config = dict(
    init_std_up=0.0155,
    beta2=0.98,
    schedule='cos',
    seq_len=1024,
    steps=5056,
)
Each number is 500 + 40 x the weight over its row's rms, rounded and kept within 0 to 999. Layers, rows and columns count from 0. Numbers have three digits each. The size before them is the row's rms in percent of the matrix's.

# v: layer 10 attention value, 512x512, rms 0.163, rows 272-296, columns 384-511
# o: layer 10 attention output (transposed), 512x512, rms 0.142, rows 272-295, columns 384-511
v272 098:461520492482498503466475484502434536469570483520424475566513498515575560521478487503511532493493469538514515451491581500489481483396500468492423526521487435479540463531453521514479527432491486430527413485512459448492472554537584497462450458455471550468559539462505539548539447477531530509448502420580475520537495439450427471514455488529457447484592489502435513454464461588537468444535
o272 095:490492457488538437510543469558464516470521541460454483511495499492493484506470556490505517501496487465434454530510475466480514581508443528516496492462523485487463470485608570494496510462475506503503486470533511508490495513482418479554453492500530496468543563510473507420528530462448489469543543496443504529478557526557604472482532484476494554505471566527503527501550516522447417491550
v273 094:548532513459496501586562506495571570486444493463498522481573496487511524492506461489493394521492530417504478464476463602572531523508446485600492523452480479520484462500559492479527474502500427524497591516478480420518482448552492480556469475509464480501475475488502452492510447500506514497584506509474567464525569526482409464476542491555522489487470444479494534472493538494512457529507
o273 089:489448465526493522482498483506513475551477514473530494564478525578515394508512526501518563534514473582515546463517491488473491491467501457432562521441544510506559413585459486514434503471571557486551545529457559569473525512491515504619526500507524501509448536485480539520545546528472508477498521523426496509414459561494488380476544453474541508485539570513506499422562487443528607480489
v274 093:499547516559461464467516579467523506544523468452489371485460478509470553462511483438537490514528512510510468548540523467502489418558499550564496470457501509501541501536523511502517495475524546450549475490401501514491575481556485474506499530561503491404578522551476500503531536547566510545463518489459458513452454504551467497556504439480538492481530495490524531549548474475470472489431
o274 092:433458480458499525483466555478457495473494640524577496483504526513540483474451539482472490481534469503485486455512514448437493514475483380415401517392488507520456530462403509530582509494476488479474506501377517554463566505515474534508500503525422478465549509468534463531473491443522510456573551480507565434512552465516481481508508450475428546455444559531459446439530517549518460477595
v275 090:419477448577578462552469537474518536500556479486468482471486516553478456477532575502541497532546514476540533449566547486576552506533489480465476509543476494536509513550533511531530472461463505501513536504503436450473460480487496523463519508558536539490498517445514554494467479450449483521516449530516521491530411454464473476542478536522549430518520463480404542455455555557506541488367
o275 086:486544526447542463542539499489459559504491612478458548459457488469464470443468418540497500529512545489510501560482483465526507481456477460537569438502481485450493483457483436491465501496478520507481494477393463516432530474544507490533490538552473450525534475484458463468449595529622494516474614466476476519471492530451528494538502465538510472532471457476507502547494535473577437488489
v276 095:466488488507505525543531425510448543468546520544486485510514511440449526519520529493502484465576502472421512466457520530556498531549527507490442471471463454500494510494528517500494484601487519494449489465484389461535501565513560511530542516507422492430493474489489550538517545490484453498538488509477586494492498466468521478527476484395486556591560473530534404456401494447469592499462
o276 090:528468517413549428515513512504578562571504520509551490563485546612442473556421471484451517507570557466499520503488399480435515458474429516553518515521531445501534472410521511505495496511520510501482503464440533507493513503536492515530507397482476468509541504539551461526435473537456550505496467506507495490480530511542502506506471465523532486538486467485529554521494405482486487476455
v277 104:478501550507513506528475505401432531534494535516478455486471412472532497541494517469518458495558511467462512485547460476492487448478443450492468418449494480518524578518496476517482495465510512469454513499426521503572488459450469427429515492403555470543513475459553466468508440489429546471535507576438566537476459514523459474539496488460533561444470530493517512459530459564565451575510
o277 093:491422404463441467445460489575546457522557472553503476446522581570438471510516508525483551514484505494505437453465495496541467518530522471481491480575480407507494464509449508452512536517491503517537530471410527493513431502581512500565547517544500527548535535539484540546527480495512497473553475442529460498451569510526485481499430511476530477563483607513489473503442493517442503471499
v278 090:525525505517496501512502482490569530484533475433474463525498484491550472498493514502481482477424537556440560486459549474467496546500482527482482407408569520480470520486501512466511463478507490468453494563451560455547495570586511502458485551413519512511484462491540488548583514488523485459491517499602502463507448480498498471449433496496514484527483482524442484491485514538509425526580
o278 086:467498423544539537573484510525484489522490491475568525453505518520484454473501473535471465474488474452448545461516468544460489432499544466557462502538524468526447483460513442518440519489500480554546449503524466582545474475455456514541489473566544501529513479459522491493505455505494494467472478553459487539497435508481462488509520573463517499493471519495452457473562460437428569464451
v279 088:485509467562507499484444574570521543553533429408508492474509448474433532459587510521545474473448553510492513424535448453512568554482503491606504547523484491557452525535545564447437452421492498468503505459459438479463540462549569446469536509460483449508526474514536509444513543573469502457486470446425443571500545503485442529463468485434428549469512488429521541467506482579528474490513
o279 084:500551503548522436455520512491537522446439568504600514516508519538602519454544510514470509508514466533463517496479503450487487447511489505473476435446442522542522475488464453532492444461575565564524505549444508532534549489525478506503522504517490509515510504469481478511478502537527552401516498558538514425460446560484537483502624517555559497486462519500479524521571541510428486486494
v280 093:552489553563446451499483500466457491476475541585501474474513512492512486504442527422472525480563464491513535544539533454469473501484543455436434489489481503464497488520461446497602553559544491521492438468479508485432519511509508463528497531541475537500506438497472558508515590554524483513552513545572516520544465453533467445526539495525537488491489569467502500513507524504568459430467
o280 089:452509479510535507406465494476484494462552465438494451524436487506524522479449512531486389489521534507444465507513521536508476522531483472538496523468556431462532605496466611493378481466500465506539467507536454481556562468500434456529534489457533502498488522469505486523496453456464509613483559509484488528537559477533557512457496469434511557525441445544508569500485471447491495474541
v281 097:484482460509484556566490486528529524467549473546462496571542538524548451460526576437436501427436501486525450512498500473511478483515538486498564470530507513475484513503559466486525480468514540457491517567474440518507470599446464571587456570495536495438539505497522537513542475472545544398540525498420482499468561437517450571535529459499517510509530454459419536521489481515511466463526
o281 092:549541521473447517523493540472454472557548511460452503468456399552526512566551529426520409553434507515498476529462510498501542500518507497537567564518513493568557537461489466511492534480529534512513480533472518488538557493536500430518459561563468572566512565490516476536548526494507502572461497483546543504465525524563502474508451521587453462504475593534508473422465586495516507461539
v282 100:530513468529517500558543493435505517517489461458551530433423437524510447483509541487475490558543454479505494495467468552492509470530470533526464448456489560522442477454470509498467520437543478519466477490466508514507491475447591428555458596512420531469481472476485453515529442427438506441579515487443456528506614551516475475480532522523514543481499492454468541482569503513521443481544
o282 090:496454528492431467510519572525432493459461449551530524422460524460510437539503517502513498500480510432465486465521532507483518468488467464479505548402505512529505496471576443477506468499446502488486512440293456478535480498523382500537464588539501490454532528424556414495559515519467473461456533533479466465451422448474465516505470450496435452511551546484525530476487450508463493457486
v283 095:436549514562518518455478516534532449510461459491459467506503526473525491463491556564467429536505497493541441528550496486524582546493514461454453532507493492433526503502500471492492453437490552482558539549451500517454479541518506480520423535488429472504461448454486446525571472477487453534493474536496486540547520486500511462557462492508546473460485486463459461527513558552496554479527
o283 092:502564450482462506544391510533394495489520520510495475547492495456455526434534447511483499558539533541465502513496507523468450501526494569551550478522569458502523499461561492440477484491493500499465513466450551543535513495461543488502484433532473572525498528523531548511517553494467512481461547484443465428538465481503404538471526584499491422505510497491452427483495452545498514451519
v284 107:485521512493440477531481586468462526492503540536493434496507464559503456475518499444471424477499519552443505513439495553477480486539482500490472487463443505567515469485529486465502529544467454497512456466507525506575549471575462329558517448475495487469452489498567442526564472457514512567511436492435542474434450583545545483490371494492515483432561524459567503467591530396501428526544
o284 093:542494506543506567426588451531519527465507494508446533545477461536538522521456474488466516555553555456522519485502405536545475532562500501490489518539492384557544548487471521477462490514518514502558537457487505514482437475522488478463474559484540586507480503517465539513498507452471473601500507463488490512530546451458541487544508548506549504502497443565520439551553393448568479542495
v285 099:506482506497509515509486523475469514545485456464435532425473505458465551512527467478479453429466433518534478505514527509531504487423494437568579545562480450459456522530485499508508516495491471556554485573458499489523456494485451480416483492558482525574546563497471478456531497425406565507523507490559472526499481586550504454535476488411454528467524574501562546506444430552500524465460
o285 093:531518500492553420472570381540545468490527530479454539502504540512452520486487516490483440465477581498492491582430470498441555473555513485478468534515527526453615507517435531503508523562532552491491523510522529475500472572475568538542457497454472525438454485544458488514477496454555512488403495514497526497509583548486518482508519480489503482531465464461435421490497443443522530540540
v286 094:513503547499545490517482441533584438486462544520466459578526464511446478450493505538544547494521526511486523491494510518520528536506452510485534460550471539564571510456464514497565566520510549569550494540467532440522506466530429512539497504495525441542460559501516540495525488524568577552451479465497464473447543467457503507471506521469493481527467531469493411431504528466515449441544
o286 088:466498560487522479524411521509504543478513524474452425480479504490507433504537469453471494520527517536577511489477540435403481551525502493462567511488528417507496481494469546514535498515485443446453508443550472546467500524515455468419562505521488496551485536513537441517497487470503515536573457463446509505559516519457458433482519512506497503477563483519490524552507456497463559644466
v287 097:555450467500555489487501483472490508528548501474529464448488503466483478467469477517529473526517566413551398463492527558468509531529448536458504496486463446456489466522575366552504504567516477520528568538469498496521513507379426506496484503540501461546517519468459564525500535474417507521515500502621545562486516481513553487460475458484472563517386522536512509526557490511455592507540
o287 093:487526463502535602499486570516483460452445429545445484505505578487478525496534512519448575494457490547490499470515538560497577443494525479582493495584506491502444556458472493468507443536400535474468489514441523497467456504589577473527526517530462561453389473476541558454513489476517496489498584494507483421515453538469421483512531509455543505556550508498497512542482528450526516524446
v288 090:469599533556503449481501462534502457528485524492458498538469472526519547529572542528513449492572465467533452460452463457421486499445550511420513504484530476576465608541488536473495538497500492492510517419525475438520508511498486510507495496483543546466517451539427532588486506559454540523436509513475514467485474489529548481473493485491504462470462544478474508478500473510482510452542
o288 088:557436480517532485533547474460433455462516404483435490445461472493535554476512487545481591501502507487552506559550447466543508475525545513563509449464543493479498398449477480400458487518442519553417543521529561494488480554526523538497502469484474517526480605480570529453499476448474500566535471464538592536528475383478445519500499459511514562524485494429493510446574386472489520546493
v289 100:520451594484525535540456500487460495514530409579468543505456474595589545459474497462555469575493478509460532521487474497454590521466486428500486538427483510526468426551554544513488468541467510415470547483484376590569458516474503530505493547485481528498420500518470481469546514454493550484524460568446521472496527496498549447497482495522487451565454562442534546541445511539474538480506
o289 096:455516518441527495456498419548505517533557478462563476544521516423478446539389538542415572411471490485567482536467565433506510466526522590553496512550531559532481485455512453517500525511527481481480459502491483488495578462521503535516541533502558453457565550501489529562426568530501575461508509472491479526488579448499445552521448482513557468530495452509471551439522524392549447511495
v290 091:541472502457476574480503531509474468494489467513536505508492509455547483508505538529504482499535422486512471497541424521464508435502453491493491477510566508482542491486451467505529489562540520559453501459480506530509498500470493467479501540369498511504528462455475479451441472535463533501487506510483464539451471469521510553534476495488479454446490457426468447513511479530488551467432
o290 086:507488564519509427569566449490530507489491513464565572465550509538471536452515497499518462479499509489422554451553449475515529496592538520419504565534437489586471525452508450550536515538461464457485503487413436476540519507492546455546542435629615528487508502525530481446506551470484468462548540478593462516481485473439486543515452522518518455565487441521465545506548522468540466521538
v291 097:530426485498518471478470524480499506463449419531511601483416429469470491477609580517581460576500455465476499494463515479530549493458516514580488518532516492555529553504526487424527503564446480464486428492495468553479520480447487558496474538466464471505484548487437514513550559475508485495474535499494494540554538493448524498510558568553538483517590512378452503541462498519466427432514
o291 091:538528530472551479526547460578496434553504581540520425500534604451456516471474483500438522524508497504495448501447492511443474491477494495484575534487527527479470485490488483413465455443530502531536594448560551520535479520519519486516512535516494464486420573505599556505487441540535562468542465536509601458447456554532527462502519480559548494496440484554501553518438534480565456502536
v292 104:581599530462468480513488518530523534482490490593398479580485474460598482552496430522439418521473554559511478560470437486488489443485558466620476441442535487547455460504544497506568497459487525529551520461501551556534463557485454452490486435506512483528502468448488513499536444480440543560531491466503481486495512519493506498486565551499469515392570476529428488504523515505474456538505
o292 096:535466482512481441364460500536466457463500521467492519413479464560474429528456497477506532495480519464475500497553594542483505548488413501428491456531475458515549540500480498445446487522571482460529511507505490448459445487424468508492513468471539515487458538521513488518536549474499433474440479509539489491531471485607501419403508528529529493554510504550474520421556528502509501562454
v293 096:388464418528457556562526520432439480503543567535468514597497471437477473583515518527529503455571469460474470467490543458505523576447549497528514480493533531490494422443499425438550536524522546437495514491500420443472480540460518519541529510461477524581491566492476492502479534510488562509465528446446440485590492470490469502579543517487499462498463530470450518534478536478435499544458
o293 093:501493524495453396531551529514514476564443459489565522483559495456489473484527524540469442560442510559511571462443530567492539531463543483465495521448540526501435539536571487556485499471531432518428458481466504539519395500430504403500492477478462505475528471513539517474538424493537550526471485548486502479504499490518485520513526442461577563498582502524526414528536525557540464527519
v294 103:518548559486491433490489519467487487512478372507522496499489458491568397460539494489477472488436484500455474551516457439493510491498489570499425515506471526524495505456503498466498476514479508505582487466484479501470500459470491487585477495565473499427520515459445418548520489549509519520503525482431489493510463491562547513488515474569553504503523461517497576536533509464488501416497
o294 094:489536511513520483568503496454460511529446508520519510553532508525481582572560479533519426512562533518546543517558529543482460489523523533462487414531518506516550536483451530488469476493473507468526484498507506541529481446480440519490500485509451524520443511424578543498520492439440511532491428517566501517504487456480465394527521571558442579564513534484519518506478502539510454508534
v295 093:451468543509489477480516546502515470501516489511535448488465541479441549463552462474527513510521588446575492512507519496460513443614473469460506491485536502453470460526516483472463471492475481436484599494436553429437493503581514546524448524490448469496527477420541544518567520445545470431541485547470506569510514438473462523508468441495572514542424447557502468473442490507507584479545
o295 092:494568484516413511570491540456476503502512511512452471540543445482503455558452530469495492488463431513448507542500462472489548507466551506518523502550538507489480532411494496495548423500511585605480413479456549551523516450529460513535558498477509490519466486503503492528495532550518535515576582493488423488489523513547525509502567534494483401498533517438532553441552493432468446460502
v296 097:487500538520483522509493526478501571530545537483433481481448461513458497540482457466509544485491481530466444464520430574474452499510495432520487543521509491497458505466494536594524529467492522484541539499473502465570448563485477412488448483517526518464479562426431537566529485477487445520500494565531483432546502495455506406529532511472505568493486518526509528458476500543509460520542